config.yaml
n_kv_head: 12
d_mlp: 768
vocab_size: 3243
activation: "squared_relu"
positions: "rope"
rope_base: 1020.0
rope_fraction: 0.5
tie_embeddings: false
extras: ["some layers without attention", "local attention windows", "paired heads", "shifted keys", "gated attention", "value embeddings", "a smear gate", "an embedding shortcut", "learned residual scales", "norms scaled by depth", "capped logits"]
init_std_down: 0.0
weight_decay: 0.059
warmup_steps: 238
schedule: "wsd"
decay_shape: "pow"
doc_mask: true
Each number is 500 + 25 x the weight over the matrix's rms, rounded and kept within 0 to 999. Layers, rows and columns count from 0. Numbers have three digits each.

# layer 8 MLP down (transposed), 768x192, rms 0.121, rows 378-427, columns 64-127
474557478431504517522481487472517503500501471502460502457493513457514511526467494495560488519465469453478494469553492500486498504489463522491509512473460533529484491512497464502535502474498492
548526483458493506544518547493487474528496538467527516480544504526467478505480530512501538487517537439503535473520524498485509443508517460517496534489543489520471469496519491469438513517529514
523515500523500483528509514512513540538450475538507512525502516534473518501482491535477487448542494493520447491495475520496526541496487502490514524557529504501505505482492476505520542489477498
487517485478545492446432471538495517461525494487497516518506494482509509547509540510501532533453518503530497490466525485515483545492469474508513477510509539492470497497458543506467463509522513
454503463517502462489473561541528496508526506499501495518504505498514555511505468480523541507477496496460485472523463479567488482480481506509542495494489486473522507505484518471487492510463485
529516489485497507517468504472523538511474464519486467513544530467520502502491504494477521522472459521522510529477491542479485492499497487554486498517473516488506487509512512477533488494448455
494500505495462494507534498521516499500468549510492504476501485502486510485492492494499528482481499474526508478502491518500496523475530530499488532532549475487471465433483531499490496522501495
518498498462495504497537517515508523466523463476474538442437479517512509518516523527453465517465479474501539487509513499528520514505515489527518503496535502496524507466498464494489511546480451
483474493515505527533536511471512511474474542472482531491554487445515466506507480494491524488480504496531513511492504488502478504501530470534525490465537479541537478516497473518476499496521489
538495526503520513443485490484483519489525435511500489478530486528488503504467486507531503500506507497518527484582498509470510502539485498504520435506526505500463517551505471477467502508448557
486508459528521470461466484535504506453501478510494469546544502493525509480508503503502489529474489503523522465509479477491502482526464517540484480528457476550471500495485461500476535464515498
513478462531488476484502542503466516523488497549523514508518475508517521485490500490455525523492530533510476512515525494525478506479464502467473455491524512504499470537493493515504523484469549
483512480504502509491503512492530513525485479479495505499488489488502523511522461489542482487523497478504486461499483491544479539482489527510473487506532460537485548497484480532515532502458519
529494497548512457486465512505510508498517484490492504496503507516482465540515520538471520536524541477499521494489490539522502535464486488489504495455504522469509516516487563501495535498460519
521507481497494461524482496501488501528525490499510495490525500518503506553532479546536462488513516523490459571513539513493488519500482522539525492525539454510476489509507514474570529544517535
525507526492507501482491530500495462489493467489510492522525500482449538503492490477522516456466519465467546501502465525491532501497510502528522494486522441529498508542503500477506471487474482
460496530549492481525524517504489501549539493516532536474514510489497506511507480449491501465508502541535491496488487492499500473479512536533515478487513505513520508536507515497507467519488550
494459512499515522484521498474596512514479503450481497504531480486485499453512580494528550532480435505540513511463564483517481515469503538547551515477519520448533533542478507511518511529476525
529534506490490478478532485501523530471484466464476547502490488483504491508491553474487543475492478506519506464513492523518537544553540480516496504501488487515483479475515469512512506487496510
502522509491533489503523484509523487506538489507499515535474481469506487514484524507482497483504491492502468544495536533460466525485501508510521467547506504527531479530517506508503496486493520
489487466487521488494498511475523518487487520561461467523489518511517495512523508527486506526520512506473495518463482486555507492476475457496546513496482486485545514472528514488488533478517488
487521471475517511521468520496502508462509490501524467507557481514460525449482486522478479487480474456483459483498491505470485491514496475466528557517539478481502509466502510479535483546500475
506499495501455459471485491521439513457440507527521545499428497502483478547526526495522514521522467512528539524513487533515518477493561524563500516518545515458482508475481462463516551516528509
468522504500444502535482496473475518507499496540559533510480454528526477515503532501461502531505505538513481508520470486547491510525480521516499502513467487514491518497494514498502505436505456
513555531487512534493537519467501545519508519499481503480495494459475568523488561509535512517496505505525502510480475526486512496491510508511481487536513499502507504492461496474505480507485525
498491507531514524467530473498508482519500467513514508525502514516481508500462519502523501500514503502487539487529485530523508481502475523488494524520492481497470446495522475505517485513499518
539483525480529494515502531530436525526465509520500502484518534519537517537540499508467510472463497468448511490500514507441508524527493531526527536492498564474499503594511543495531486495522514
517490524504482502542493499510486513460506496471506506513506505503487476481476526467499488520517505517482461498500470481480501477514519513465510502468504482499505514508477519524492528510501484
482498499533540510487516475455557525519482483491543471502519508508477528501486496505482530504486494553541557569486540493473507560520490540527492494488545498528510549554514484507479535472473507
492476519522514479468483539499522449476504480529496509538485538532514474487520504462498520540508506479528502572487528507518497541516505516524517509507543500509524508509460517498493514437528470
489492520444520494528489499453486490502500527505551491506454534477450495500515469533507474488508471534448474462472491500501487478490502445507530490475474544515499502482502485498496500508501488
533528495487488497481532496490514495499528478517485474475482516502484456527505520550512519546481500507493530507527553528478461523496514555485487497473468511486504507506470525534460520539515493
523411477494515500466509504525499505485492493478478471493492467429488499496470498499554525497484483503524535502535499489510504494479513510481554527489531477462526514498503500546462516494487453
516503489479478476511466490491482535480518510489464518511519469515467512488489533513501502504527542523484507513520473514516516501520473509515488480553494522559535470518486498468527450517495551
522487522468511581503465549514474532501496511502476519469500462526461500530458516525530516502486480502534496468464510525492524492480512530479514495515493503526476506490519511514513424449504466
536475463474484481532495546514479499513509478491495486501479467548530512496496507540518508491535439525501494437486424504497545491534541460484483513493477465525528507498489471488497492500522488
481553522549549501509537532532534503557546456493478496535545496501541539491469494492520472490521500512526521511491533572475479467507528511520548491505522500491478497477474466509512506502534495
536473502553559484463506521474475467480492500491457485530481465502526505505507532479505493517502469507518459502514480522487540529469462567503472502492535528504484512509488479491469511492491500
446533520509516487511561555481497471484497524494510519492502532518482494516496481494484477488447508522490529526495514432492481454496520501530501478539469489517500467501510475483501517483483485
468494496521510500435516538497483481507486445500480500510510485519498529525473519480503509529492495536519524456474516474480496455509493496458514540487488533493515495511532512516495499508455490
480536489510453559463509486492479491486517495494511513473560486519446492509505519479495479487545532526489508471521504524470518480517499481480505482500526487500518493512515541512515446556495467
479509497482489483490515530512466524518458518493566527525494494539502498504477501513493518549495522534511499507501516472505529495504486554477518522489488490503512471498479488531528548480460506
506469493500461565535497524444498524463506519486499508515490446520508485520522497504525481511500490481482513451487479499572493517512490560515485526508464506539495480473535481510523545486518509
435451527474496504490521481455522572513501549514486511483474515466567470462484525470540536499531467501486478507468525499483517485507496512492478516491558514455471523530519460497500508501473497
513536507516476505459533510521534470509500487502513486541498503505503492513477485497468541476444448469474553503476501515485487479527453504510559441517505497500520550505478482487498488486502477
543491546503499494517507502540497507453447514477489486508536508522516481540482462536529494505522494547506525548491513521514469507476476449530529489468472463489507527535510448500502506504504472
515532505469500528499495469543479482466484478477478492512506480474472505519521486527513466491486507479463517489496504491462507511506526498496548484499501458539447504556508455492507483498478494
492481533503467446471484514507530525472533520518439521510523516507495511472516524538481503463477560512468509494510478493556467475523475514495486471457533524497489483502517490517540495544482504
548486482445546511487468557486483490531494473526490488540485478529520537461492514491547519540480447486492494491535520527529513507489473463527525516491485510512487471451465490484542479489531478
520547490511478493498481535497503504484492448482472502490502464499482471522483499473452554519521475513469468470509528502511491485485527507529498512461518488511499473485472497519486502534483477
# layer 8 MLP up, 768x192, rms 0.131, rows 379-428, columns 64-127
561499512518456491525503519546481503514447588517485518450483515486531469499481461533501497558485496510541529504572472502451493486491524508504525411490489526498519529523463512509485465455502522
464495481502511509532478477520514504501511488517547528513484499450505495496451458521479487539477509481509489498503536512532512511497512442488468487520515489471502533480479494500525520520490521
502520476482479486476503491505494479503483530504504469460513516544493515541527517497470482502530483516548505516530501508486498525461487480487497442569493489515522535505468542467496537493483497
510516519512438485473449452500455477546460510488491466455526510503490490479424467545530488508460481523515497525501519514513490490489537527520502492524473501520489519521472511517489501518481497
477521503512488519511481499507479489511465522526495487487517541474534487501535482521454483509537488465546473526509530539446508529522507514526534479530507495530535541493504479507501525544493472
516527510473494499501447456474500466496497478534488504488508485511475491455487453519488452573478473513479501547514474482507504503491499511490510471505484501538475472494485496503503493490528507
499502526492492521467503500531480530531516481532496510487501516486478496513481492500515498566498523520505519501504499529493493509518502523501504497506517507482490553481469487503486509483494493
545498446479477504513506513516541530523469510460503502493505507505501500505547454505493518510499502471524530474526547532449462490501516487474503498470496487508494549495443526496520455457521498
560517477521498507486482504443499524526483527562468446474510481478559512504472496489478486546519503484473465541513499492513503485488480480494493508457434474519472508439546547487500504508500473
520552453445493434529509428515469547513475529523503482480509568481508478502535495526506507487492464462475480503497507537535458533514515486457505507517467532516535525440507539489531471509507546
489491513496503484538501480480543489531478497509529486479440492531504495520532530500507486490484479514477484517497504504469475514513528501513535528505486478492515520476516514471461531533512521
529495470479507477502465488475503479481500524481529469517495547471488521550485483491493487508458468464494489529524524527469482506493466523483515503541484450479501490495504496494449519435505526
504549482508484519514516438482508466506496481469529525463505552532497472522533441477479500507564487504493518488520496508474492477452525493484503502535481507513540483482473515510491528548521490
506533527496484491487465484484441470513482549533528523543481518513513481530514474527497511526433474526520505535487501462511472544552489522490486502503473497519513467485505497504486467459514491
494506553536523523484444502511515504539511494521580500505501494520529494494463513525468498533501527467479482522478525546462503503550503483532460450518473484508482451434487542489458482497555516
535480476490512490499480520522545478494468511478504509514492537495508524493526500546488499509520423468509507538508533501450496494528569510503504423504514528516503550458540510484516506532532484
533516472467528494535519474450529482531488526489510492471507490533526486487513524489491480506478473468435416523523524492511508505505469539492515468477521486526537564506485541471511502476484474
506541513481475484460494515469517556527496568531494460512500494506511505505473490530526463485520491468490493522475481545502536541515466476479490457517489486547494490518429528467526481492493506
490534489475498504541514471505532499502464518498538488516525502489480512478515469471502464516500538478532514493497490497511509528506487523491489488511517488518482516520474514492525473501550485
519506486480482482516520508454487524515480532557498462495496461480542520511514492520522455525494481495504506507565471460538456487502521494526504517495496463550563502477515472504511510470503564
491526504530471467541508477509457483536510504499493437497510528469493486507458486517476473528481494540538486542506504507522523504532546472508521502484459525564492481502543445470484500517550503
555496488501484492496460510550467478518494503506495498530485491520542487533514452532479470496508536454541498489484467483491495467496482482505492470499492522539460514495504506467513511528484550
508482479487461483542468513491536505519471520538490487496494565513495539456492497494519507536515445486478477519535540485498479514466524508542500494513521542486482519476481497455511484503506557
511496483476514524481516502500494528511492540516520508534492534503521504490503504459471465528454503493509526528509485501502466485487457515519543497477503549538518528516506511496503475462480487
546475508470539478505485519514475513509480511499488505479484503556492481518490480536506469488475532460493445519503503515488526520527461493498488477465506520534516540480481473498498494492539471
502505517563476480500512486513507494515492476498507512479496478488523494548467512539507520505497504520515525494510455501522487491547509492550530458517494477523497540515477520455544493521483527
516512470504470516504493502505512484511499499535471507474503510481511489471513494509499508518492471484525479500523476504506482519484494493524525524547492518517514482475477512442496481497558563
532523494502530483478481513531503548524454545534477504504484528474471481465513494510492454487492466488472512507531500461477484515496502457507487473528510560524484509522471528523490516483517497
517529478488482524487472521551465487511535533445475450483506517542556525526490497520476503508504478535522483493528451482463460566528499532472490484529500504533493468474442544475464497489502521
494503433491460504541500457506523509552517536513499453486508526522485531482488486554488508511477498441535526505500462444476500552481494462501542471491480468511502496522479505496478462497507561
519552499498475526489534500547473491505479531527492523473481485458502486529525510510518473534494543495491488533480482462505498504521527470533556513441538545488545572485536507478454498526492495
511538472475476503526439483478502481492530503500493508508529516484492481507499448518522508537490495496550479528489490482508541501462527526505486463463484499490481477465491494509486472509525535
538505481502476481515501519484507503520482518535536508476507513517460496527475490497463501507507489478537536508490518480494492478506546468464470514438460489487503470486495518515512480506486504
522515511453531462540515481524465501496497501480478492485459475484493519541492498546482483490483464505517475533511501524474520503515512473506506498478530523531516539496489484445479477474543501
518558491478477492508506484506483535551516470489468503492525551482493482453480509509492467544514455522519473469523510536485459527466531485495502523470500506510479492462471523456477520504537547
527489504476484487501550507469543468536454491520471448504490488505514529505532490460504477481535469452537489524507482541534472501483483527472532444487492498494506490494512521469422475469498526
544501511511525462442481488495463472503493498495491480520473501479492527497517478498513485532477509483462518522473497478476500513480488513477531498493453525510509569488470482492465513521503506
559550519530479464527517482501435508513563563480514441461504482514500515497484437505490516491490510473560485510528498539489500464533523537506491483523496531500467484450469546454491490502539473
499480464446510499491476491507469493537512484511540520507510510503520515490480479503492505581444508504508503503502517462457512518508482476472498533505477542491534477516521519451509509504492526
513495484504463535503452520519518508530513504494508516476516534464481512511533481479503483507468503500518513517462519510509531512499461494453514497478473468484512536489501493513524526515494510
490544541501493496532473483493510514507526495482487499494531481500468546470523474520530505518517459498513513517477523488505456534467502525530490500520509492529557557526498489473488477493502496
520482486508485508526461500493466466507444558487534480451491527460536499482522506520483509456476467485524508526488504488481505454526545484460535484474488505517471572497534500492472498515521480
460524466454491506523461486513440509539514546516542527470486497497521473514497493458511492494460530516503508484494532509479475528549477505436482508489476513500540477472479483484482532513521516
541486524502497471505511494508462523507474485531466485441481525525495519579506477522495488501489490468483512512511519505522505488498513509504484538540512498501515512525524505462469498504503505
516507529460440454504442492519491518540512487514474515458490542483504498517513485510491419490472467525497508502491505492461508517494523491502482499469472459497486487511490480467498468487503495
497491495517455478473493507504469488512509506551505537488440505499483510474457487504505506526489482508513500517488503554529544577505513494459489504434476510498524528510465530520511526483524524
507494484489498532505448498515459476531486518499529498529452504554491492479474439513479532535495464476504493523469474513490449501483477478479496500534476497497530522484461505521547532546510488
480551502532477454487480484487490503491526486480550496468531540491476520492489499528468470517489510525565498511490534500466465533504507504502566518511490494557476499485491520531511549495492493
540555490510470483492507498511471500516505479507529509467493516515505533491476499518476499504511473485486476498507505488516496474513515490467506503456505488487480489484450481504499508512505494
494504458470519471510473475498492497492494506537512487523528504525484494524502493510518486568506471503493507515516510474461459513480548509478494468514504487522501471546513494529464482527515507